{
  "n_layer": 8,
  "d_model": 192,
  "n_head": 6,
  "n_kv_head": 6,
  "head_dim": 32,
  "d_mlp": 512,
  "vocab_size": 766,
  "activation": "swiglu",
  "norm": "rmsnorm",
  "norm_place": "pre",
  "norm_eps": 1e-05,
  "positions": "rope",
  "rope_base": 4230.0,
  "rope_fraction": 1.0,
  "qk_norm": false,
  "attn_scale": 0.177,
  "bias": "none",
  "tie_embeddings": false,
  "parallel_block": false,
  "init": "uniform",
  "init_std_qkv": 0.0429,
  "init_std_o": 0.0107,
  "init_std_up": 0.0429,
  "init_std_down": 0.00658,
  "optimizer": "adamw",
  "lr": 0.00113,
  "beta1": 0.9,
  "beta2": 0.98,
  "weight_decay": 0.11,
  "lr_head": 0.00573,
  "warmup_steps": 236,
  "schedule": "wsd",
  "decay_fraction": 1.0,
  "decay_shape": "sqrt",
  "final_lr_fraction": 0.0,
  "batch_tokens": [8192, 16384, 24576],
  "seq_len": 768,
  "doc_mask": true,
  "train_tokens": 150300000,
  "steps": 10340,
  "dataset": "wikipedia_en"
}
Each number is 128 + 32 x the weight over its row's rms, rounded and kept within 0 to 255. Layers, rows and columns count from 0. The size above them is the row's rms in percent of the matrix's.

# layer 2 MLP down (transposed), 512x192, rms 0.0538, rows 391-402, columns 0-191
size [105  91  99  99  96  96 105  96  91 105  94 106]
[[187 101 149 142 153 117 166 114 171 170 161 137 159 131 172 148 106 145 136  96  76 142  89 128  97 176 149 147 104 152  99  98 178 106 134 152 144 124 105 168 186 120 143 113 135 142 134 137 156  99 172 146 145 150 104 166 132  77 141 119 126 151 175 116 111 164 191 138 168  88 141 156 118  97 104  38 133  99 106 101 133  81 127 111 111 103 130 137 133 143  66  83 141  64 149 146 165 142  84 143  72  94 102  98 104  80 122 125 110  82  82 119  67 126 137 163 151 136 156 146 128 109  77  82 147  70 119 165  87 140  94  87 128 108 168 143 120 117 134 103  85 127 144 190 177  60 113 159  85 157 138 150 134 114 115 103 123 127  98 134 153 141 207 141 129 169  77 116 143 106  88  83 164  91  97  75 106  92 111 150 161 201 150 126 123  94  64 170 136 210  91 103]
 [179  88 155 133 172 124 143 119 128 170 118  81 191 146 136 166 163 130 105 179 125 157 128  40 116 120 138 124 144 128 186 111 150 122 104 203 133 158 137  98 161 135 112  88  95 157 164 175 177 106  87 178 151 127 107 162 124  83  88 144 134  98 163 128 139 110 151 107 108  79 111 105 122 109  59 104 157 102 127 114 140 159 144 103 131 119 113 148 134 115 131  88 138  97 148 160 180 124 181  55 140 108 156  70 126  97 179 133  78 107 123 129 130 117 149 183 164 161 112 180 119 141  91 115 127 125  92 125 106 161 105 129 140 125 113 146 118 124 113 136 104 143 151 151 176  47 114 158 156 160 116 127 141 110 161 142 129  98 126 112 103 140 100 162 132  37 137 171  80  80 140 182 142 143  56 113 107 116  65 120 118 186  63 210 144  51  71 138 163 115 112 111]
 [102 100 159 169 120 162 105  98 117 132 193 142 107 104 175  61 190  82 107 117 105 131 185 107  94 162 122 126 125  74  99  99 143 154 137 215  98 185 134 108 152 138 105  92  69  98 109 138 124  95 189 119 110 105 137  61 186  92 103 130 128  19  83 101 131 149 155 142 166 103 111 100 133  71 121 169 130 157 140 150 161 128 122 144 144 145 120 132 136 125 145 136 195  85 173 153  98 100 134 148 179 146 144 156 130 184 119 188 141 126 132  92 133 162 113 119  73 103 129 145 137 129 168 148 143 127 164 101 166  54 137  93  54 159 106 131 142 151 163 115  69 136  86 169 123 163 116 110  63 133 139 137 101 130 155 159  92 111  95 141 148 131 102 147 155 146 121 120 108 145 124 108 173 210 144 145 127 160 147 162 124 103 163 140 157 164 166  89 164  76 121 122]
 [107 165 123 141 111  75 149 180  98 136 205 156 114 108 103 120 156 139 149 150 122 121 128 132  92 114 165 102 131 112 109 117 115 141 137 134 214  87 151 117 120  45  87 151 104 113 131  94 129 160 129 120 168 117 155  95 169 134 172  93  91 132 103 119  72 136 228 117 119 140 113 114 121 154 144 113 106  72 140  99 135 130 144 137 167  93 124 171 138 101 105 135 134 198 179 127  79 151  96 159 129 159 110 135 141 245 125  82 151 184  77 122  71  59 133 130 133 112 120  99 147 139  79 100  97 147 154 154 179 113 107 146 120 108 109  69 121 111 118 148 121 148 208 189  95 186 107 125 143 160 158 121 173  87 115 150 176 137 136  85 153 119 112 182 161 117 177 105 187 139 153 139 140 105 128 122  89 179 115  86 128 100 115  98  88 158 100 122 135  88 170 126]
 [158  70 112 204 105 143 147 121 146 143 154 132  93 128 103 108 105 126  87 131  83 126 161 122 157 182  77 116 137 137 128  95 130 146  99 130 102 143  82 128  94 138 154 108 102  91 196 158 153 172  88 168 122 139 133  96 120 124  76  85 147  63 116  75 118 178 145  79 156 123 132 135 167 127 108 148 107 134 114 140 173 131  65  74 139 112 159 157 143  86 159 112 146 102 162  87 105  91 155 160  78  71 120 211  80 100 187  83 127 181 137 110 143 203 208 183 139  80 114 131 128  94  97 148 160 119 119  81  60 153 110 125 118 133 119 119 163 121 138 184 148 117 150 130 149  87 101 139 139 133 132 140 128 163 142 107 153 117  63 102 103 150 143  99 115 102 133  49 182 115 129  86 107 123 120 157 195 173 144  99 184 126 142 121  71 135 129 120 183 103 128 126]
 [116 177 139 169 114 154 126 111  98 137 126 126 128 147 130 108  64 127  94  94 143 145 130 164 148 146  67 108 149 103 153  89 183 143  93 127 131 119 153 203  47 121 120  73  45 140 147  98 174 126 116 118 100  62  62 134  53 125  87  85 173 149 165 198 119  92 154 119 131 115 113 121 154 213 135  85 140 155 156  89 135  82 159 141 138 108 121 166  99 138 198 184 151 137 128 171 121  80 116 156 127 143 129 111 142 187 130  75 109 151 154 187  97 125 120 146  97 101 141  92 190 105 156 130 142 133  93 107 106 114 187 138 133 105 168 126 122 108 125 174  87 109 131 125  98 161 112  82 155 133  92 128  73 114 129 124 102  97  98 158 157 106 167 109 132 164 161 127 123 118 147 120 101 152 133 158  69 145 101 153  68 109 130 139 138  90 142 132 110 201  74  74]
 [126 120 148  76 172 138 127  87 139 100 117 148 102 113 129  94 171 143 162  81 126 149  82 135 100 142 148 123  49 129  71 128 184 111 150 148 137 176  90 120 122  80 148 163 116 176 117 100 121 133 124 104 126 123 117 209 168 161 115 119 128 135 139  63 145 129  57 128 138 178  94 153 145 113 169  14 132  96  99 118 127 127 130 137 143 115 112 132 139 122 114 102 103 179 133 136 137  90 139  88 101 158 140 133 105 249 108 152 101 149 149 133 124 141  94 109 158 104 129 107 104 120 135 119 167 126  88 125 152 138 165 105 120 151 175 122 112 141 126  92 129 136 146 107 154 241 108 138 162 101  78  84 133  80  65 139  97 177 141 154 115 126 155 169 144 128 147 150 172 191 146  67 153  67 130 103 155 106 183  66 130 175 105 117 134 133 126  90 186 158 129 145]
 [155 214 117 148 222 139 175  98 156 138 126 154  74 167 147 176 104 159 132 123  68 161 113 145 130 146 131 159 156 107 120 120 138 118 131 150  57 162 179 149 105 149 174 124 182 134 143 188 106  57 126 155 150 125 173 136 172 100 157  73 132 129 140 160 147 143 122 172 107 104 157 118 122 133 150 172 130 108 164 128 156 130 175 151 122  86 172  85 166 166 148 144 155 136 169 120 144 114 132  90 116  88 118 125 140  64 124  78  48 124  87 137 154 127 132 127 150 111 148 113 147 163  56 142  65 185 137 159 137 158 110 153 132 101 173  32  59 206 112 108 129 136 174 160 148  83 141 122 135  93 126  96 142 116 153 128 104 143 160 168  74 175  68 173 133 118 111 120 102 136 141 142 115 122 112 164 123 140 136  95 115 102 136 101 161  85 124 155 119 144 113  85]
 [ 82 100 138 136 133  95 161 173  95  76  99  71 117 156 130  97 129 112 156 155  54 100  91 142  82  97 145 168 140 135 134 132  50 130 125 173 143 134  77 190 117 118 137  78 185 147 131 166 144 131 130 127 160 148 110  83 184 125  98  81 127 131 103 117 133 143 174 138 102 104 117 174 163 112 164  51 150 113  65 173 157 105 116  92  54 123 109  95 107 102 135  94 165 154 203 132  90 127 117  89 126 152 108 126 113  58 105 140 111  59 174 131 112 182  93 119 174 137 116 114 129  77  69 112 101 156  93  91 108 206 112  96 106  81  64 159 128 140 121 112 151 112 138 110 154  69 159 141 137 167 122 169 170 130 135 152 183 204  85 126 132 126  86 155 137  71 126 125 126 131  92 140 128 115 138  87  91 136 164 108 153 103 125 136 102 113 144 129 122 111 163 150]
 [ 61 144 161 180 161 151 102  84 106 142 163 123 138 154 135 140 120 158  64 219 153 135 124 102 146 135  97 135 158 124 103 142 138 111 173 156 109 144 195  66 129 117 104  72 103  88 115  89 153 100 136 116 141  82 110 117  93  99 166 102 135 123 118 166  87 121 144 110 145  84 144  74 113 146 118  99 143  70 173  90 135 124 146  96 162 134  98 102 155 104 123 118 179 158 180 168  89 133 145 148 135  96 189 173 107  95  86 182 153 128  93 142  64 150 130  85 104 158 141 172 135 162  91 136  77 147 125 133 131 102 158 103 115 125 156  83 122 214 202 108 139 167 174 148 131  95 214 129 110 159 145 153 160 148  92 105 143  91 151 111  76 118  94 130 126 144 150 176 101 155 125 134 116 136 100  85  70 146  99 125 164  85 156 166 160 118  54 101 142  95 138 172]
 [183 136 175 139  69 157 158  86 133 125 205 141 136 113 100  99  76 136 110 188 156 141 178  68 172 137 135 198 107 127 167 180 155 169 137 138 124 172 153 110 112 107 161 114 120 120 112 126 206  92 109 149 190 115  91 166 120 120 107 136 157 165  73 177 124  98 133 182 128 120 146 115 128 160 134 153 167 162 130 105 135 101  97 173 137 157 156 129 121  77  93 148 137 142 106  54 154 120 170  95  94 108 136 175  92  20 107 144 117 115 156  89  91 116 171 105 144 169 108 133 155 124 170 117 135 157  99 100 131  72 173 102  93 192 161 184 154 148 145 137 113  85 135 144 142  98 169 154 108 192 127 159  94  63 124 185  97 122  91 144 127 106 171  80 119 144 132 156 142 157 120 111 138 101 110 102 109 167 140 143 104 120 139 130 130 199 144 135 140 141 124 175]
 [109 156 177 155 146 131 153 116 151 105 135 124 162 105  96 113 167  96 103 118 120 118 131 142 104 113  76 141 156 130 156 122 113  89 154 156  72 176 134  55 181 111 139 140 156 149 119 189 126 132 168 138 130 153  96 143  93 139 218 126  91 130 121 180 109 100 161 160  82 135 160  81 146 173 143 165 161 119 141 186  82 182 132 179 117 130 179 116 128 118 152  87 116 192 137 169 139 122 122 125 102 149  99 152 127 146  85  94 136 117 140 120 188 128 131 130 149 124 200 108  97  98 154 156 145 148  91  98  77 121 177 125 137 149 194 143 180 168 126  80 122 175 116  12  99 134 132 142 164 103 146 144 141 135 116 156 135 154 106  69  92 114 152  67  96 120  83 150 122 146 101  64  94  83 146  82  48  94 130 120 169 116 124  94 136  85  96 120  80  90 110 133]]
# layer 2 MLP gate, 512x192, rms 0.0621, rows 392-403, columns 0-191
size [ 90  91 106  96 100 107  95 101 110  95 103  97]
[[119 202 106 111 103  98  47 143  73  58 151  97  80 106 134  97 102 101 189  87 216 165 111 175 105 156  79 132 146 104 106 134 122 204 124 112 115  97 140 111 129 104 129 141 129  84 139 122 172  83 108 121 151 171 113 119 128 120 138  80 110 128 179 153 132 122 104  86 113 118 135 129  72 122 129 145 142 159 147 165  75 141 138 142  79 101 125 142 180 161  73 126 154 158 137 155 108 161  81 182 109 100 101 114 120 132 112 160 161  94 166 131 142  85 111 101  91 138 118 147 174 100 190 123 131  84 196 107 149 130 121 113 154 147 125 154 201  75  87 150 189 129 139 147 111 153 121 142  94 168 143 131  96  88 119 102 131 101 164 175 174 135 150 161 128 216 131 106 177 169  77 141 148 131 172 107  82  81 147 181 155 149 125 114 114 159 175 122 122 125 158 119]
 [103 178 146 157 120 198 123 153 144 124 123 133 125 163 152 177  83 158  79 109 132  74 123 120  87 118  92 192  78 131 133  83 158 138  92 107 153 165 177 159 113  82 114 101 179 177 175  87 136 127 112 140 113 143 121 122 122  56 125  99 142 186 152 193 203 139 155 137  48 113 110 132 110 138 152 159 111 144 115 205 161 143  76  80 100 123 132 124 111 175 173 127 139 177 159 148 144 101 156 111 129 172 140 116 115 120 140 157 103 136 102 160  92 130 103  62 133 118 116 137 152 139 142 137  66 157  91 105 137 102 184 113 157  93 182 159  80 110 164  95 148 191 160  42 107 121 168 159 206 133 155 159 123 157 156 125 149 151 105 119  90  92  69 148 109  81 110 126 172 134 121  72 178 146 106 150 129 146 126 114 128 100 130  89 136 122 137 141 138 145  98 161]
 [156 182 136 121 149 101  73 148 160 125 148 134 180 125 105 121 158  76 131 141 130 102 134 133 157  93 101 126 149 117  77  95  84 125 132 125 157 102 106 105 156 122 100  62  84 170 118 197 195 131 155 106 117  93 147  99 162 133 143  86  61 155 133 129 112 161 196  85 110 147 102 121 160 105 111 116  93  71 134 124 183 112  67 145 146 100 123 128 126 182 117 109 151  83 165  93 125 138 116 106  93  95 126  99 133 150 131  92 177 143 169 104 148 150 154 138 155 129 157 143 121  93  95 103 140 216 139 139  64 185 117 138 167 138 136 100 153 139  87 160 122  40 136 148 164 120 145 112 180 156  64 160 166 173 171  87 202 118 114  92  79 142 155 162 133 101 110 103 100 118 137 124 190 168 106  86 149 131  93 106 160  82 145 129  96 109 187 173 173  79 145 129]
 [171 104 124  91 179 138  75  84 168 150  88 172 105 120 114 150 143 121 126 184 147  92  79 175 122 121  52 103 124 129 131 123 139 113 118 157 101 220 148 147  91 108 102 164 148 134 133 159 127 129 130 149 144 107 115 151 147  96 126 154 142 154 143 158 196 153 124 104 168 114 160 103 127 116 175 130 153 124  83  54 145 140 109 111 148 181  75 131 117 144 129 138  82 106 172 141  70 167 141 148 134 163 120 123  55 120 123 145  56 125 117 193  94 107  71 117 128 112  78 119 151 112 132 162 113 182 105 152  89 138 151 119 147 162 114 118 169 107 177 150  98 126 108 111  20 157  99 143 121 150 165 130 133  99 122 131 156 144 171 131  96 175  57 145 118 145 189 152 164 131 187  76 178 122  91 127 117 173 112  94  70 114  93  96 102 107 126  93 167 169  89  97]
 [128 214  82  58  66  97 173 173 170 143  97 142 145 128 169 153  87 147 117  99 134  90 145 122 162 133 154  92 140 145 116 151 168 122  98 115 148 156 116 136 152  78 171 152  66 141  91 114 146 118 199  93 125  88 178 113 146 141 103 116 105 164 157 100 138  91 143 161 108 157 194 191 106  69 182 123 160 214 132 159 110 148 117 127 105 179 149 104 192 108 104  84 148 213 120 135 119 142  93 160  83 109 119 151 158  90  98 111  82  84  92 115 120 124 142 153 189 186 112 142  92 123 134 102 107 145 148  89 181 147  88 150  90 113 129  98 137 119 153  99 105  80 138 109 144 112  87 119 172 124 104 112 155 130 127 144  58 141  96  68  99  93  87 171 150 137 145 119 100  95 116  95 134 122  77 120 104 107 137 119  76 183  91 139 156 127 135 110 132 141 109 135]
 [136 140 205  41 174 115 194 140 138 140 198 103 162 113 123 151 126 130  98 139  87 104 145 151 187 147 114 143 179 133 150 146 129  85 148 104 116 127  98  90 124 139 168 159 149 100  96 192  92 123 161 158 140 132 122  76 121 139 117 106 145 104 117 168 146  72 158 101 147  91 104  93 139 111 102 176  95 166 166 143 187 188 115 126 115  97 144 138 124  85 131 106 150  99 111  78 115 169 169 144 112 120 116 167 114  54 154  67 103 131 155 136 122 145 119 135 152 162 170  85 129 181 218 106 169 125 195 127 110 122 147 129 116 152 102 116 170  85 130 143  79  97 116 138 131  94 146 113  91 163 162 117 139 148 160 136 159 151 128 141  97 145  86  63 105  92 112 125 115 132  61 138 121 244 142 159 118 112 103 176 119 150 136 127 169 133 102 131 103  64  92  97]
 [183 129 112  88 153 140 159 160 160 136 113 137  76 146 161 154 116 143 155 114 144 126 139 144 147  74 136 115 177 222 129 145  83 122  85 164 136 146 127 146 153 165 147 131 128 160  88 112 115 112 173  97 119 135  98 179 127 107 167 120 136 117 153 140  98 136 186 121 147  51 130 105 191 148 119 130 133 134 141 122 172 118 109 185 118 135 160 135 121 114 144 138 145 112 199  81 145 123 119 156 150  53 159 106 142 138  98 122  94 146 128  77 116  95 177 175 147 109 151  80 136 115 188 146  74 148 153 110  68 129 137 131 187 131  67  79  50 206  90  60 102 135 141 157 155 144 138 154 160  91 153  97 200 144 134  77 136  91 175 115 163 119 114 136 143 116 130  67  64  85 135 119 155  92  93 105  92 112 101  77  95 118 115 105 121  81  87 180 125 168 148 126]
 [133  90 119 176 166 108 129 202 174 211 152 130 156 138 166  72 148  90  84 171 135  47  83  72 152 116 176 126  57 168 119 112 152 139 133 165  69  69 131 169  92 181 131 107  80 172 138 177 158 130 159 134 104 104 153  91 138 106 142 136 145 105 164 117  93 134 101 106  68 126 128 165  83 136 130 135 116 130  67 127 124 104 162 123 172 124  71 156 121 105 117 139 124  86 142  64 141 150 104  86  72 121 116 171 102 131 123 171 132 168 106 120 145 191 159 112 170 145 117 148  69  72 126 103 159 116 197 170 145 137  83 135 132  88 158  81 117 142 110 130  72 181  92 124 121 153 147  74 138 108 145 114 154 146 149  93 154 165 139 109 132 130 132 165 124 132 170 137 165 107 121  68 102 145 152 150 178 116 131 117 144 115 127 179 143 137 128 170 155 185 150 145]
 [119 124 114 128 141 166 123 159 142 108 118  81 152 182 119 101 149 170 144 120 135 134  93 113  51 126 123  91  70 117 135 101 171 197 153 120 145 166  84 125 159 111 153 120 136 150 141 135 157 151 109 135  92  93 132 184 143 117 124 171 151  76 130 106 125 131 154 136 136 105 181  90  99 197 151 142  40 132 138 149  80 169 160 136 121 128 116 118 167 195 154 141 134  74  80  80 140 160  99  77 109 166 176 116 161 135  80  91 129  62 125 151 173 157 114  55 122 186 102 156 105  92 109  77 132 111 118 146 189 105 163 183  63  85 149 139 149 173 117 180 144 198  47 139 171 137 121  90 141 158  93 118  88  89 115 117 109 131  95 102 152 113 157 132  86 120 151 173  52 138 117  86 120 151 168 149 104 117 149 118 178 110 122 142 153 138 129 119 116 134 158 146]
 [ 95  95 153 155 170  78  92  85 134 116 135 122 155 160  37 123  64 107 141 121 142  96 106 117  88 148 104  93  84  71 148  80 100 123  97 121 167 138 176  95 166 121 148  64 130 135 159  88 155  91 115 133 120  78 109  66 159  97 113 162 136 136  48 104 150 142  96  31 125 193 106 122 120 148 107 148 110 118 111 124 143 136  82 126 118 152 175  73 135 133 152  76 112  76 100 149 146 139 132  94 107 173  65  97 157 128 141  81 130  97 109 127 146 161 104 106  37 111 172 151 143 128 127 130 156 149 151 140 148 133 169 105 107 134  87 167 121  90 121 191 186 161 131 139  60 116  85 120 151 120 180 145 122 133 142 125 143 147  96 125 159  93 164 144 143 135 193 159 198 155 159 128 123 137 135 134 104  86 155 147 137 191 143 114 119 133 103  86 135  94 110  79]
 [107 128  80 100 116 110 171 143 144 108 129 159 127  44 132 151  82 140 200 123 115 111  89 104 108  85 108 119 151 122 121  78  63 162  96 114 124 141 169  84 153 152 110  66  76 129 123 117 124 111 159 167 112 107 181 148 168  95 132 129 121 112 192 114 126 129 105 153  72 141 158 142 111 128 119  62  93  80  95 111 130 128  72  66 103 149 133  58 140  81  80 113 182 126 161 100  87 136  84 130 129 139  98 112 186 124 148 130 126 139 186  99 167 128 177 128 104 113 105  85 131  82 152 172  97 153 197 133 127 117  65 140 136 104 132 134 118 189 106 139 109  51 146 145  99 158 140 159 116 122  96 123 142 125 120 131  88 164 136 102  94  95 121 103  99  54  96 120  81  92  76  97  88 116 165  95 143 144 140  90 172  91 168  89 180 128 131 164 129 103 194 107]
 [188 172 140  96 120 106  98 143  94 126 131 149 153 135 114 126  78 106 138 156 123 113 137 128 103 112 155  88 135 119 141  91  82 148  61 113 155 127 115 118 130  99  61 146 109 148  83 130 164 129 109 142 107 113 161 111 204 156  93 170 125 168 166 144 112 174 182 117 150 121 118  90  93  98 139  95 103 103  91 183 124  99 138  82 140 116 125 168 163 110 105 119 111 131 145 111 117 157 132  95 138 151 117 114 104 125 133 164 130 149 138 106 144 167 101 120 135  94  93  95 110 122 143  95 143  92 189  28 100 153  78 120  74 123 162 150 112 107  70 119 160  72 188 165 119 136 154 167  60 178  82 103 170 178 140 138  82 163 104 102 119  89 174  87 124 119  75 181   6  60 108 172 109 127 154  96 100  76 125 162 146 117 117 153 148 139  94 126 146 152 176 160]]
# layer 2 MLP up, 512x192, rms 0.0604, rows 392-403, columns 0-191
size [ 99  95 101  99  96 102 100  94 115  97 108 100]
[[ 84  96 173 144  76 141 134 116 143 162 173 144 123 172  85 141 142 139  66 100  74  98 130 148 119  88 131  90 119 107 133  99 138 101 172  68 164 127 136 128 124 151 133  93  99 143 110 147  86 179 164 107 136  89 170 109 142 177  98 164 150 188  59 116 115 108 150 181 158 146 127  62 124 120 167 125 104  99 177 112 111 119 163 144 218 146 133  59  72 105 159 184 141 131  99 152 111 110 163 161 169 153  78 133 144 122 145 156  99 185  72 166 128  83 125 110 119 113 135 123 144 187  66  95 148 123  85 131 124 166 218 143 119 126 164 140 105  85 150  81 133 171 116  98 141 105 131 127 170  70 102  75 111 185  90 100 140 120 124 114 128 154 112 187 153 141 138 115 147 151 170  95 127 151 114 119 153 153  86  88  87 132 148 132 152 102 144  79 149 115  61 117]
 [100  81  51 127  95 142 122  57 114  92 111 108 115 170 130 124 134 139  86 148 143 188 131  95 128 119 109 103  91 160 118 101  74 128 124 141 137 114 115 170  74 127 133 127 138  92 149 173 119  90 196 145 147 123 110 129  77  76 157 134 213  45 162 136  62  84  93 150  93 170  88 115 148 154 125 115 205 107 172 109 135  88 167 137 103 155 200 132 113 162  76  99 143 118 155 145 138 121 146 178 146  92  77 158 154 116 193 106 135 140 100 147 100  74 132 138  96  61 140 146 173 107 112 127 149 192 123 176 155 103 143 148 144 100 152 114 116 167 154 127 109 136 152 105 117  89 145  76 174 121 154 131 178 150 144 120 159 146 102 117  94 177 101 173 100 110 177  70 122 127 127 122 133 126 111 142 132 150  89 103 140 147 143  99 140 140  86  93 125  78  80  55]
 [115 173 153 112 112  68  84 188 135 102 186 122 171 103  93 124 135 127 122 167 109 101 135 124 120  62 111  83 127  81 127 103  92 162 136 105 201  92 152  67 137  82 125 105  97 147 155 145 135 158 204 121 169 118 195 120 133 171 129 128 117  96 154 176 133 171 187 118 169 144 167 116 132 119 139 160 111  45 130 118 144 126 132  99 188  80 108 166 133 132  74 149 116 129 148  87  67 151  77 157 131  80 147 150 155 148 131  96 165 164 142 133 121  93 142  91 174 177 154 148 154  84 106  88 145 171 146 149 124 118 125 143 161 167 131 106 152 154  42 147 109 119 163 203 133 157 129  66 152 163  93 118 120 101 141 124 121 124  99  85 110 109 114 136 143 106 123 138  90 102 134 150 177 169 121 146 163 172  79 101 121  89 158 116  52 136 151 172 156  79 163 120]
 [125 184 108  89 115 122 146 125  82 180 169 187 128 137 159 151 121 213 187 102 131 132 149 155 140 132 187 114 134 153 107 179  95 116 153 178 210 128 130 180  95 175 166 135  65 166 103 141 128 104 102 107 149 159 203 139 112 127 129 143 176 134 106 151 179 171 105  90 123 111 135 148 137 104 146 136 112 151 147 118 193  87 128  80 131 130 152 104 135 109  94  82 148 126 111 132 103 159 131 128 106  68 135  72 168 137 142 121 146 130  68  64  74 113 115 157  88 135 121 106 109 108  96  41 170 160 114  76 111 173 126 115 164 119 168 137 129 128 162 141 130  93 118 191 163 154 133 114 158 105 124 144 174 139  99  79  86 116  71 104 170 108 138 173 125  72  88 180 135 144 168 129 101 105 126  88 149 165 111  88 121 182 137 151  90  80 103 123 130 178 105 129]
 [127 173 119  64  86  89 170 169 123 110 159  65  89 146 151 143  86 103 152 109 133  87 182 201 133 168  93  98 135 127 142 147 132 104 101 140 109 129 114 155 117  83 152 171 114 124 114 123 166 160 136 112  74  79 102 155 177 106 175 143 162 146 181 205  84 131 150 166 185  81 198 101 147 143 141 153  96 146  85 158  85 134  97 130 111 128 142 126 129 195 151 166 130 152 168 153 128 102 136 131 137 116 138 127 159  93 109  98  99 124 162 118 110 156 108 127 153  92 117 122  77 138 100 123 121 174  89 172  99 118 127 109 109 129 109 120 198 138 149 120 114 163 126 133 117 132 109 138 154 187 108 169 155 124  66 151 133 147  88  47 160 151 150 135 112 136 174 113  82 122  87  93 121 160  52 150  61 125  73 139 120 147 167 150 137  85  49  77 123 177  78 121]
 [132 113 175 106 114  74 202 174  83 113 157 158  97  74 162 136 121 156 120 129 138 130 184 108 155 112 143 120 124 137 165 141 137 123 166  68 100 125  95 115 129 133 136 191 189  88 184 142  90 117  64 152 124 122  99  92  72 155 173 120 158  84  81 108 142 152 128 124 155 105 105  91 104 155 120 186 140 149 103 107 176 202 133 136 117 103 128 137 112  63 169  89  86 155 121  71  42 168 156 125 118 157 144 172 144  86 111  83 151 149 119 176 148 186  80 150 154 178 169 122 167 133 177 125 144 156 195  98 120 122 149 141 120 172 106 162 123 115 104 119 109 172  95 146  93 121 164 119  78 156 180  91 113  86 136 104 133 177 119 101 126 164  99 143  97 124 124  93 146 150 109 118 150 141  89 154  92 127 107 131 115 125 145 114 167 135  50 162 125 111  50 150]
 [ 74 209 203 148 128 117 141 162 135  70  94  79 177 118 123 128 145  67  37 142 145 166 116 100 133 230  94  80  92  61 116 116 108 127 154 129  42 112 102 183 157 127 125 109 164 139 148 119 151 156  79 101  95  95 150  56 187 126 130  60 121 137  93 144 141 115 143 110 130 134  94 139 128 106 130 122 111 134 148 107 147 137  85 111 124  43 129  98 119 138  91 110 116 175  91 123 105  78 178 121 122 201 130 151 161 127 130 170 132  85 124 160 175 131 104  91 113 125 165 165 138 179  89 116  95 170 125 138 140  92 135 147  70 115 104 140  99 123 127 182  94 152 124 141 150 111 157 103  84 149 105 100 136 100 137 165 113 128 108 124 149 137 117 108  90 162  91 154 162 127 129 132 133 123 137 135 151 113 168 163 146 100 121 197  67 163 162 132 151  96 153 135]
 [ 85 113 135 119 134 111 128 107  59  71  95 111 163  68  99 155 122 122 151 186 112 145 111  85  92 100 144 190 154 149 171 120 119 105 115  70 132 157 122 105 183  68 130  85 148 107 144  83 147  74 109 116 138 132 124 142 154 151 145 118 121 167 149  77 197 118 163 134 212 149 151 143 148 136 112 145 191 113 125 152 118 126  63  68 117 134 157 139 183 128 117  80 135 155 133 217  96 137 122 117 165 146 163 129 122 139 129  96 115 104 181 122 157 106 123 127  95 158 107 107 139 150  88 159 150 148  75 124 103 123 116  76  89 142  70 147 167 136 130 151 138  89 162 109 137  75 109 153 118 164 170 133 165 115 186 163  96  78 105  52  99 120  52  56 133 105 111 120  92 124  89 132 110 131 129  81 124 149 124 158 129 183 135  99 116 178  50 144 160 133 123 105]
 [173 127 154  83 151  80 131 118 133 118 164 168 144 108 113 111 131 148 126 131 151 138 134 211 209 163 125 208 146 127  94 137  99  74 112 131  86 110 163 105 109 105  73 154 146 156  92 140 144 118 111  87 115 137 126  94 138  78 145 169 108 189 190 188 152 157 160 101 108  83  64 163 143  88 153 102 168 173 135 116 144  74 191 160 138 179  84 146 175 137 150 166 122 105 128 116 154 123 109 136 111  65  99 127  95 120 141 130 153 178 114 162  57 109 118 190 136 109 179 138 152 167  61 157 136  89 151  77  71 162 111 120 143 132 125 148 121 142 182 129 125 108 111 137 111  91 126 120 106 126 137 106 137 136  88  74 118 133 198 180 134 187 138 158 172 166 117 126 137  63 164 178 141  90 112 103 129  77 120 135 116 180 158 152 135 105 134 135 155 169 135 155]
 [133 152 169 102  86 107 129 160 129 165 122 205 123 178 130 132  90 118  66 115  70 124 182 135 149 129 148 132 106 107 166  61 145 104 153 135  90 124  53 120 148 106  97  97 165 129  80 156 125 123 152 175 208 180 135 123 107 130 146 138 138 128  68 108 149 129 102 180 135 164  86 101 102 110  80 108 137 118 152 133 124  81 153 135  70  99  90 121 123 131 158 128 133 180 141 112 141 119 107 109 120 125  99 194  98  94 167 121 130  92 116 123 106  76  72 107 162 161 187  76 175  60 183  97 123 125 128  60 105 150 134 113  80 201 161 164 110 118 122  98 135  73 107 138  71 145 152 138  76 102 162 120 149  86 152 145 151 173 143 147 116 132 152 131  85 170  95 176 113  95 107 134 114 116  65  77 149 140 165 121 130 105 101 134 194 155 140 128  81 111 117 177]
 [ 65 123 142 117 113  94  94 127 127 121 169  93 132 112  93 128 122 106 123  94 111 145 163 202 130 116 120 194 132 148 109 138 123 156 131 149 124 152 150 151 123 114 118  99  82 137 139 137  87 112  96 111 124 112 135 128 159  95 110 113 105 116 148 146 175 125 113  91 173 178 148 121 103 151 114 155  92 114 120 155 136 159  97 109 134 127 196 130 133  33 180  90 124 104  48 130  94 106 165 149 133 153 116 145  87  97 118 159 153  80  90 188 144 167 180 152 168  67 194 139 160 117 177 155 133 143  95  78 139  91 119  93 175 107 113 164 131 126 167 184 151 137 212 163  95 132 121 234 163 175 102 111 105 157 145 132 100 176 145 110 161 145 177 142  92 141 111 154 123 155 116  89  80 184 156 164 111 147 152 133 179  85 176  75 114 164 180  95 100 133  88 142]
 [118  97 119  87 128 165 154 159 105 186 144 146 132 120 131 151 110 165 120 146  94  66 156 134  37 151  91 136 172 133 151 119 100 117 140 138 100 177 147  97 120 200 197 156 146 119 161 103 180 136 143 143  65 169 122 146  75  93 134  77 142  95  94 156  82  84  60  74 177  69 121 204  68 127 154 163 162 145 110 154 168 116 136 158 171 123 145 112 128 143 152 113  91 142  94  94 101  86 150  80 115  99 143 105 126 113 113 109 165 102 153 122 118 134 182  98 173 129 172 139 153 138 164 162 107 129 130 178 144  49 121 185 129 115 153  78 149 149 100 170 103 118 143 193 116 117 104  94 162 160 184 134 147  72 146  82  88 162 139 154 156 144 130 156 102 143 138  94 176 109 112  81 161 123 130 143 139 152 129 157 156 116  98  86 154 157 146 146  91 142 176 164]]